From a checkpoint of a small transformer trained on Wikipedia: MLP 256 GeGLU.
Each number is 128 + 24 x the weight over its row's rms, rounded and kept within 0 to 255. Layers, rows and columns count from 0. Numbers have three digits each. The size before them is the row's rms in percent of the matrix's.

# layer 4 attention key, 256x256, rms 0.159, rows 188-200, columns 0-255
103:116079124137147095122114148108106150142126145127181088166124117129149165132114116119140120107106173138153131134085098080081170122150105134122100144110143113139095117150140183115144165103140152097118095110098161140106130134123097099132079128112121142109145113119144120172127106120132170155115172137170096114117130123125155106103143158159145096133117124154145150124101115112144132153083104147156166112104109140145152147089143117103174138130094141124152154139110143103092136135090136117136130155118139115108134149116160093086142138108144103161122113134111142120111164116130152145102106136109048073132104120119150131122116138079120182140112103113127108136114087137105167141121129150091143161134178139135131152156140068114144089114137109152134129152174121057139116122125110
106:156120131099138119165146116125141108152139098144157097171155163172124138153122153122187152151163114134137110095113124156137132105149092100134147176146095156143095109114144155152116117131097096119113138123066092166128147100128156135129125144128122084145108127158160135123148169147108119087147127122130157141142122101146133180104143133110123151143127115135164131158119112165099119132105081145151113154135116128117165129104146113102136141168172132104100112144158087102146156141087095122157145113134124127134175146103127105130130143126143124144123169103126146088167132086143117122128139124096173099092117139149094151105115147152179128125114105115175156124185146127131181061116153144159123104145102121114081114118102128143105127074079112148120137114103140131136127128182130
081:160134146111131127116113123129110159175168161116107148106141162177093129131154102142134084063151166148115176147127162091118136135137129153155152120097155128180103101169096114130107126136139131119123097132115118125139121133153118139114168125137132088094187128133105130113149135109162114132130139097149119115144154111121122134095105119132115167121130146136124132146158132131110152092140117118098112117171141143108172133124125129128126143137155121132098118130117094125102141144152117161133115116132115094151094165047143140124132116154149129134141143134124103082181107099117122125177124083189176090144139123096100118146118122175137128130147111070118101083141150124111123157143161115159139161148132127150104189151156150134104086139125152075111151089113125141099110119105080
088:092107133152147102128123170157116122122122131131118138113139113107163135172143121137064163147145099103158142131102153098129143140115120118108146118109135098152123155134153115078123138164149147088117105145109134093087157135111099091099141158133114107161209108175125159132125109084140144128128122137167135133156130110101144135114125149124123099122150157147132142121148073128144093098173087200140176151128157125146127168136107145157166126140155145109137158112162115104087110123133128114100107135131081140091125135127147152129142153127173148085094110091117103152129139130131101100161096121129094131148086102123124107156053118109157119103140147121126108147142134118117107134096120144133116109121147127144115086182122175090155139109133130124130124104086110133153139112146084
117:177100147125108141122140119097152105102095111134134134180132140118126122140125133113121163190163140141147117135105153121168136122093139115128137131132131131133110122099095148140154149145140149091131119151123185120161130123141109099128132145149171149121106141130131156156148148191096110115137142085193132119131113128130112115101119168124126114116114141170164146124122074125143125193139088114145144143121113171105125135099165146102140121110139134102143145131132123108141160180119142124103124144092125155162145086116107080140138114124107112130180152127155141117156141103139149112079115130123130130107079190108147155109126087087155139150143169119146159147134105106129142110081135118141171111125168131151112100150112087150176120130105090163143102145108111103146107174088176
101:083166098139102166087169100119117149168141108148126144086127123136116118119134143144122112102141166116142100111158168144092094131103083118170096102125139133106153098144118083105149144136129111142149132122113127130090137211102146123111136128126168107180133159131133098123109097095121168123104116105097124135139194160145151150202111145134136140117126098122144127072108143109135136116148116086101090134129154104118152127139143121108124121138174127152135121129181063123150121125131145151106114125123140148128135136131126127169126151131143157117116126125162112122124105159106084142175151082116112104139149109082125129119119138112118083178148163097150111115102156131120138106146123102153134116126092091142084138086147142128119105156106145153125115142140175142121111133108169
105:149157109114141110113175143122134149097103156122132130150122108139162107119139124155169159109089167103147154124134111153155110123124157138140152126103123125080127150155175138090157162129127139113145113141120119112126111116141138126079144113198160087087142140109116127128094134170063105129151138150120087141148156142141164136135127157105107155114090101128114104098084088136124095130118120117142120156092108170156128132099121107081153165086140122111146090113109152136107165083102107110143145136167133144133146067097098141143116103130065100112150105104110105133142073079111125136151114143111125136119119115114147127161111161148102121144120127146131139122120136152142146106112141102118105113143113129143108115125109134153098105101201129105088109069107115145089156105121112
103:154143124119147131125111137130118119148101169139092132140119136112096157094111073180138146127132142156178110107136102154137114159116133149123106138104140113127121160138093139127167137156146110142098104107139123137129102089081140148141138124127122118113170108119144109126115180138076137156152151187105139102145092114105131142138123137152133141142170124074143094141106133123127159087144138138138121121135094156154115131129098124142122089116104137107192128089105160109130086165108122151102117104132111144129126107127081131130171165161156089078114118118134129100119131112116100123137132175143121149109100119167118089153142122149119165126136100139146093106117159107099143119112113118134136127182133134075080189092132120132154097093179096159123128114107168107168171117092117
085:145100107135149163130151149114119098086128134092094124113125122110137140166140143111161140154184095131159130149093114119134188134092097099126127134138083121134094151116167131107100192149103147126077142181111151114128143103079120146154119139089117164157129100135137128132097135148151115148132119132132128179128103099148162129104144121131124169126149146128120127131123125079146153144140109156123172125140118094116127140136112115170166116162098116159107116095140154158084145158109135159126130190177119135102166112157115156101111155142159161132113126127133165155127089132119145116125116123109125128088079105138077148116102158108128124128159135123125118155142097153133119077123128164069134158141118160108123072128144163136158132100108084108109152137106146123114148102130137
104:093140121126111160116106118105121152119090124133092126177137112120124136106102135150149086115119119090104087131125090222147109151128145140120120137113109169129107139120128141137134117111115142134133162097144176141106092105145099159143127135137107171127084147121143080126101123143111118119162123161100141101100103086169124129163160115124140114140137133145173162088139174184119129135107134070148156095170086121114115120152129146140126135142086099166099107102148115141139107119141127153128125100155122113131132134156090102129130095099089096142102129169147156130101099129137113148120134125104130120198143164137127148112141140115088184129114164133121150147157133139140134118126139137083135120132111124104089129095100094112158163130135122143100129146203166133117125146136167
107:113148115170097098144117103133123098143094126130126143156131086129108140077129116132139100125132117133133126109160089159098122066154104100096126126129106158152085107184118158137172136111087161112159147106170133086104130107141106114114105107103119136160132158133133088121087150119170136140094145144159118105119104107147140141120124114225123145136091118103147122082104136172153132141125123122122151090163148186131105141125117113161108135148137127149102173107096129105137104121062143152143108147126120154118154134122131157118126134093123116144107120169176126093135111158141129154127124111116125088151135169127122149132123147093135160161122127152163120144114130119134185131109129118112111120166095088128119163098099117105190133148159110149136111125115145134109121163133096
089:101167155110112161125116103111116138176123141125154154142122127150144096132106124088120124115131138127107101126166134160116077148108154171143102145158169111091155120095106119168139112161160099179135129141098101121158130127131116140132162099123146131124142102147153102131134099098082125141093096100121124139097113094131127157166104107114160124106144134144169080107116125128114161115137165124109112073155113122104119081159146140110111140119103121167136109120150113106214134144127141109093119089102088130137102156103152114183124130085154156129119109166133126126134127129127083112129159100168173122173181110111125136130139129178154121116144154088107145123157132091105091141143150124148145104134163124134140163123108125152118156163139171141103109146105102135128114125154164
089:098072126130122091188141157123121118080129108142100137128128146132127147121141115063146085144175148093144119149127117171110127088121120119115113162146101110189104130135131143107092116155096120108076101182118135147176130086113148111113127130145106147107131114120109130123138139151127090117153144128148140142122134093149139077079136112109169131156136145120106162103159153171091134132156089136128112154144094129120160157122108140163127113171138109141131117119133141147171102109140119104160101124123126099118113125141106123123124141114132140111071125095120157141142095091151145132110124145115162146127105130140121137107114188120203111120146130189140144153141092125104145110118103158088107142169129104063140095127104130128167147145119115094139131120159110154118154105136115
# layer 4 attention query, 256x256, rms 0.159, rows 189-201, columns 0-255
109:157138116136112085140153179132103140127142091151117145133114149133086078107132123147134124124122140116151140146115155104105137165111100135139102131122117157092140107100151158120111140110114114159098141094122077120097117086137075141117174163153138089156145130119122150152138102126150111133126152161128129144123101088154084154097176111106121148168128126154163139099125116112148162129141140171138160111130130101124160104167109114156131125152150168172129153105158109121162104074115135139119159131140138173111141145136102159118101167139126083092119153126171149131163166154140144091096155128141135159133073094149142087100126149106120131125128127137139091094149108163158142149129085138103135158112174167160120120113162072125150131112151140152077142147125152144150126114143153
102:148116146159150106096167118156129089138138139144119093140107146133154158160076111114145087118163138141154160115175102102062115120110124133131120157125124134075129122148104124165117129104156120127098109127139166119117073129117105170098101123084136131103132104150107135101158113152121116164125157107151109119109126118180125129183151092117089166125140131128146136138138146134111112109147142144111178124097173059142117110117084172131155135153145137114129105161078109121109128145148152138126146128099136148127098147090096195092166121119126109128152161125120101101133132144095141133141090090136123170087158149121142099096110117125115149137164154128152140070162132159156127107149105136109166121143125130109101115097123113111127141077162155122136131112137114141121109158121147
084:129163105096146101141119170137121088119164126130143164120127128123121113122123173126174152083126096127105120129113150099150164127108092139156073087174142128125111170104117137102113137197126188134136119129122098098079118143099152105124153117115115140141172134131153114139172115137152118121050089146154105085142107124095155120080165110139125067126128152124174105165155180128127179106110123150118119126096119148147163118149144140114102128133140137110101122110101123132105142131147165144118105090145109126150134120103144149150127102139119141112132155088146163147145152139119116117137132133127106121136159080116125092147114137108156128090126098127171148145184096121144115126127149126115109099094126139134159107104150128155104141104100140119112178162128116157174137135165130
110:109186091100133125150137164111123101078123103144143153147121111126146157156160150111125095079085108175169089120083110126167131143162108158145142102102113130125161122107117124130183135143170141164112156143146108138097058129167161129132166136113139127107127140153120202145160098118125146102125129109161101149145117112119169166165129138154170124124100107116159148105153120177153135167113148147145099134152143140114177160117096095134154136094101118114120118092078132107183102112102141146147114171145112098137151150132101116135126122101140109134129108144102141092133151157139164137126103151132113105139105103131107136149099106156114125148079137108148135119097094127166109122137141134123138129155148172166137134118118097158137124157118130129111110092141123102136133118141146
108:126128100111094125145113150159113143102142145173088109130141106100076097136147169115142168120152134155143162143122129166096146151165109132146151162159126124182142127097101150126142158120202130118139078136114163147133110127123113140099141108145170101122131118107142080142139107102127130123112160117142101094156130167154159127118143108152173122124142136149163131155126133182120125112139134119116138154156092104093123118087130094132122121130129135165114166123104086189123194126169107116140176115169118051146152134082138123109128126102096157114102160148131121112151109129107140124113140126132132121141088144142128120113114126115154168096146089120108118086137095134119124121128125141066135133116157139117125098128168114124102138096148128129156185150141143151121105122163110
107:106143138112140142141115143139130145130143120115132167105090167169129096102119108133105136152088166156142131143138157157120094111107108108156126102117129102132176141120113114133156182115146113108151124134113122139076096161151090140098122138130123150086139139137162150110126123118130150101152146127160156147153103100113085091129096121119120139140123150131147137131138138165125117132168110165166144140131094208163096099111132096095150119071124100123124129125120108118162135133065137137137159132125145125136176180156134126127125134126132140101158161093102118068136123101146107104132090123159102099155119145133079119135130138128115110162110126113147165065115131132129082140162154122125116099120107147115092130105119099133156169160141173154167089117147097169166108134167154
105:155110153157146125146157130146147142141160172095102150126101152115164158147074097100084133105130130129123131108080095109083155129086106155132107066143077125105159113091111119113116111140153111140138110159146110168101137119092138145135117132126118121121121134129167135148132156118138142130166129138151121093132203129084111162104137102096089182157135145135148098055136123142160144153079157152152129128105153124167137135148119099096070124107173121102111124147137165136119107093137132113097129135113127158136166153163137132103140160157140105153106136130134142122131084128121116088140111147095115158142154134127099117088137174148164096114149119133129090131106101133166154158109138125122118153117135094110163144162122129138158118121141084109128113146147125117161119123155112
102:156096116132153107153141153104125135121113143151179165095135141131088151166124149136140145145158136122134070175099133125113131084181155125134128128151137129148172123107165146139107130135135151117119122128142092099121151084157129105140114184115145152179103163075142131144097090148130119156130117154100140126123127103053153126114144130101116083091137125156131096115123106132129194133107124162108146145102150145113125127138137105135124166168117169135120131119134117099116084136087141112113107167117118157137114177189112086113141139177168076145115167134162124102162111124168133134111116122117127091162134108093141095166128141126111131088123121124123147101107141106122117125122125151147114158088144123128160147120144110111107118104103093123113143140114133151106084099172137
089:120150140112127171098137107127112160160127121126117080143108140154066126119131132127110155120106146069152139188133143158130135124133135104139133138146112085154116139082151131131081117111136105093129123122105147148165169148125136122127122081133137172167113142125147095112099166139111124117152106122112107136131163147113149158146123110086118148131140155166117167123155078138168140168129119113162129108141141088141089123104170134097122107152140096081123129121146147167154130136142084132142134155117116117091127159155148133173135180137104118133132148136126064135095131124148105093134141149162118094070081129152162152139170106123145134170123141134122122089116121114103125102100102137128105133149062138091087144128110117107106148146162140155165159142144154090111129093126120
100:081115132121146139100143127174121164153137176139105128125129143093118116147126114083159166092163139106128164109153138149112150158115131079173139132168125109088145129101144053137115114156137089121145145092107125138103172149110177131126114174112143166133168145114101135148114131128113134155084106121093120115166128114183147126141132133136108104110144143160136180134151114134150126102128127145144138130158132108102113138098137191135126105123143143130156125163154104154165149135102079113153095154151157109127110133124111135146141099143117100105117097123141120139126129127119098121135131106119137137106077124120134112094168137081144082121146096150145121133135091101095131097140114096116096161124088138131089144153150154151124180095120100153145204138123121113132101112150092
110:176112120127117134151173146125095117162132124125091083114129104135127151134094065156115108126142153127147139121087146109120106127090097151085158147155127147134078059137146154128109124119160137158165104163164145144127114086155133149134121108091118068112125091201158108140158120135119133147120118163136100113144112141146116139112130123131151171086124137154178111120115109114100112121111115100104135139117108114106090146118135104180104140153123137134123154151099144136131131161131099103144145174104099110168122129091118151104142171151108149112086122146152124146177110150096142152133128114119117114107122114088159150143120114157113110125148129102095116131096111135174149083092136167084114112140166104134145135135153124134067129148085137153112131116163147155109125146144112
090:104107184134114100063099122108140102123139135125143162134130141134120148172128156155132118129133121094126107134072155122152148134131130145072142160111137118179110095130171162124111124156144143116158102122151123126098107131113086112156163154129136133150126162139134145141112132141086122145138107136154132119125104122156118094078180137063134085166139130141150148143118122116161172128096148134131165097104149111134091134124138128148137146145126158163155109149132115117144125108126104113143108130123160162131074174129075139121135089180158157118134124162121104153168142114169125109120177111118133114128084107126097080139123154109115118137136102130154101139137112146184138122139075131141086110096172170143135129121148130081139147133150146143104120139102169149089138129086121
109:122089143141113108157106120160111142137146130154126137120156071187123144092147124181153095097175125136122123131106145112131147159110117141124136134108109129127148165164146141117144132167135124139088097144118077080114086160121120114134099103124105128094128179155168126128124140127132164117114144130133144123092085117110126111120168124136105076156121140108128131143132121091099155125111096147138116125098069125107082131131144114172129142111136093168111159146104127134142155179117143124120155066107150134130147149115113165141133074147124139121110131112136140133102056142147112120153142143130141144123160146123109130151144112132162155128128128100091142135134091164134108081115092135085123100111131123181090111100122173134105105156144118078113109152161070098128147139119163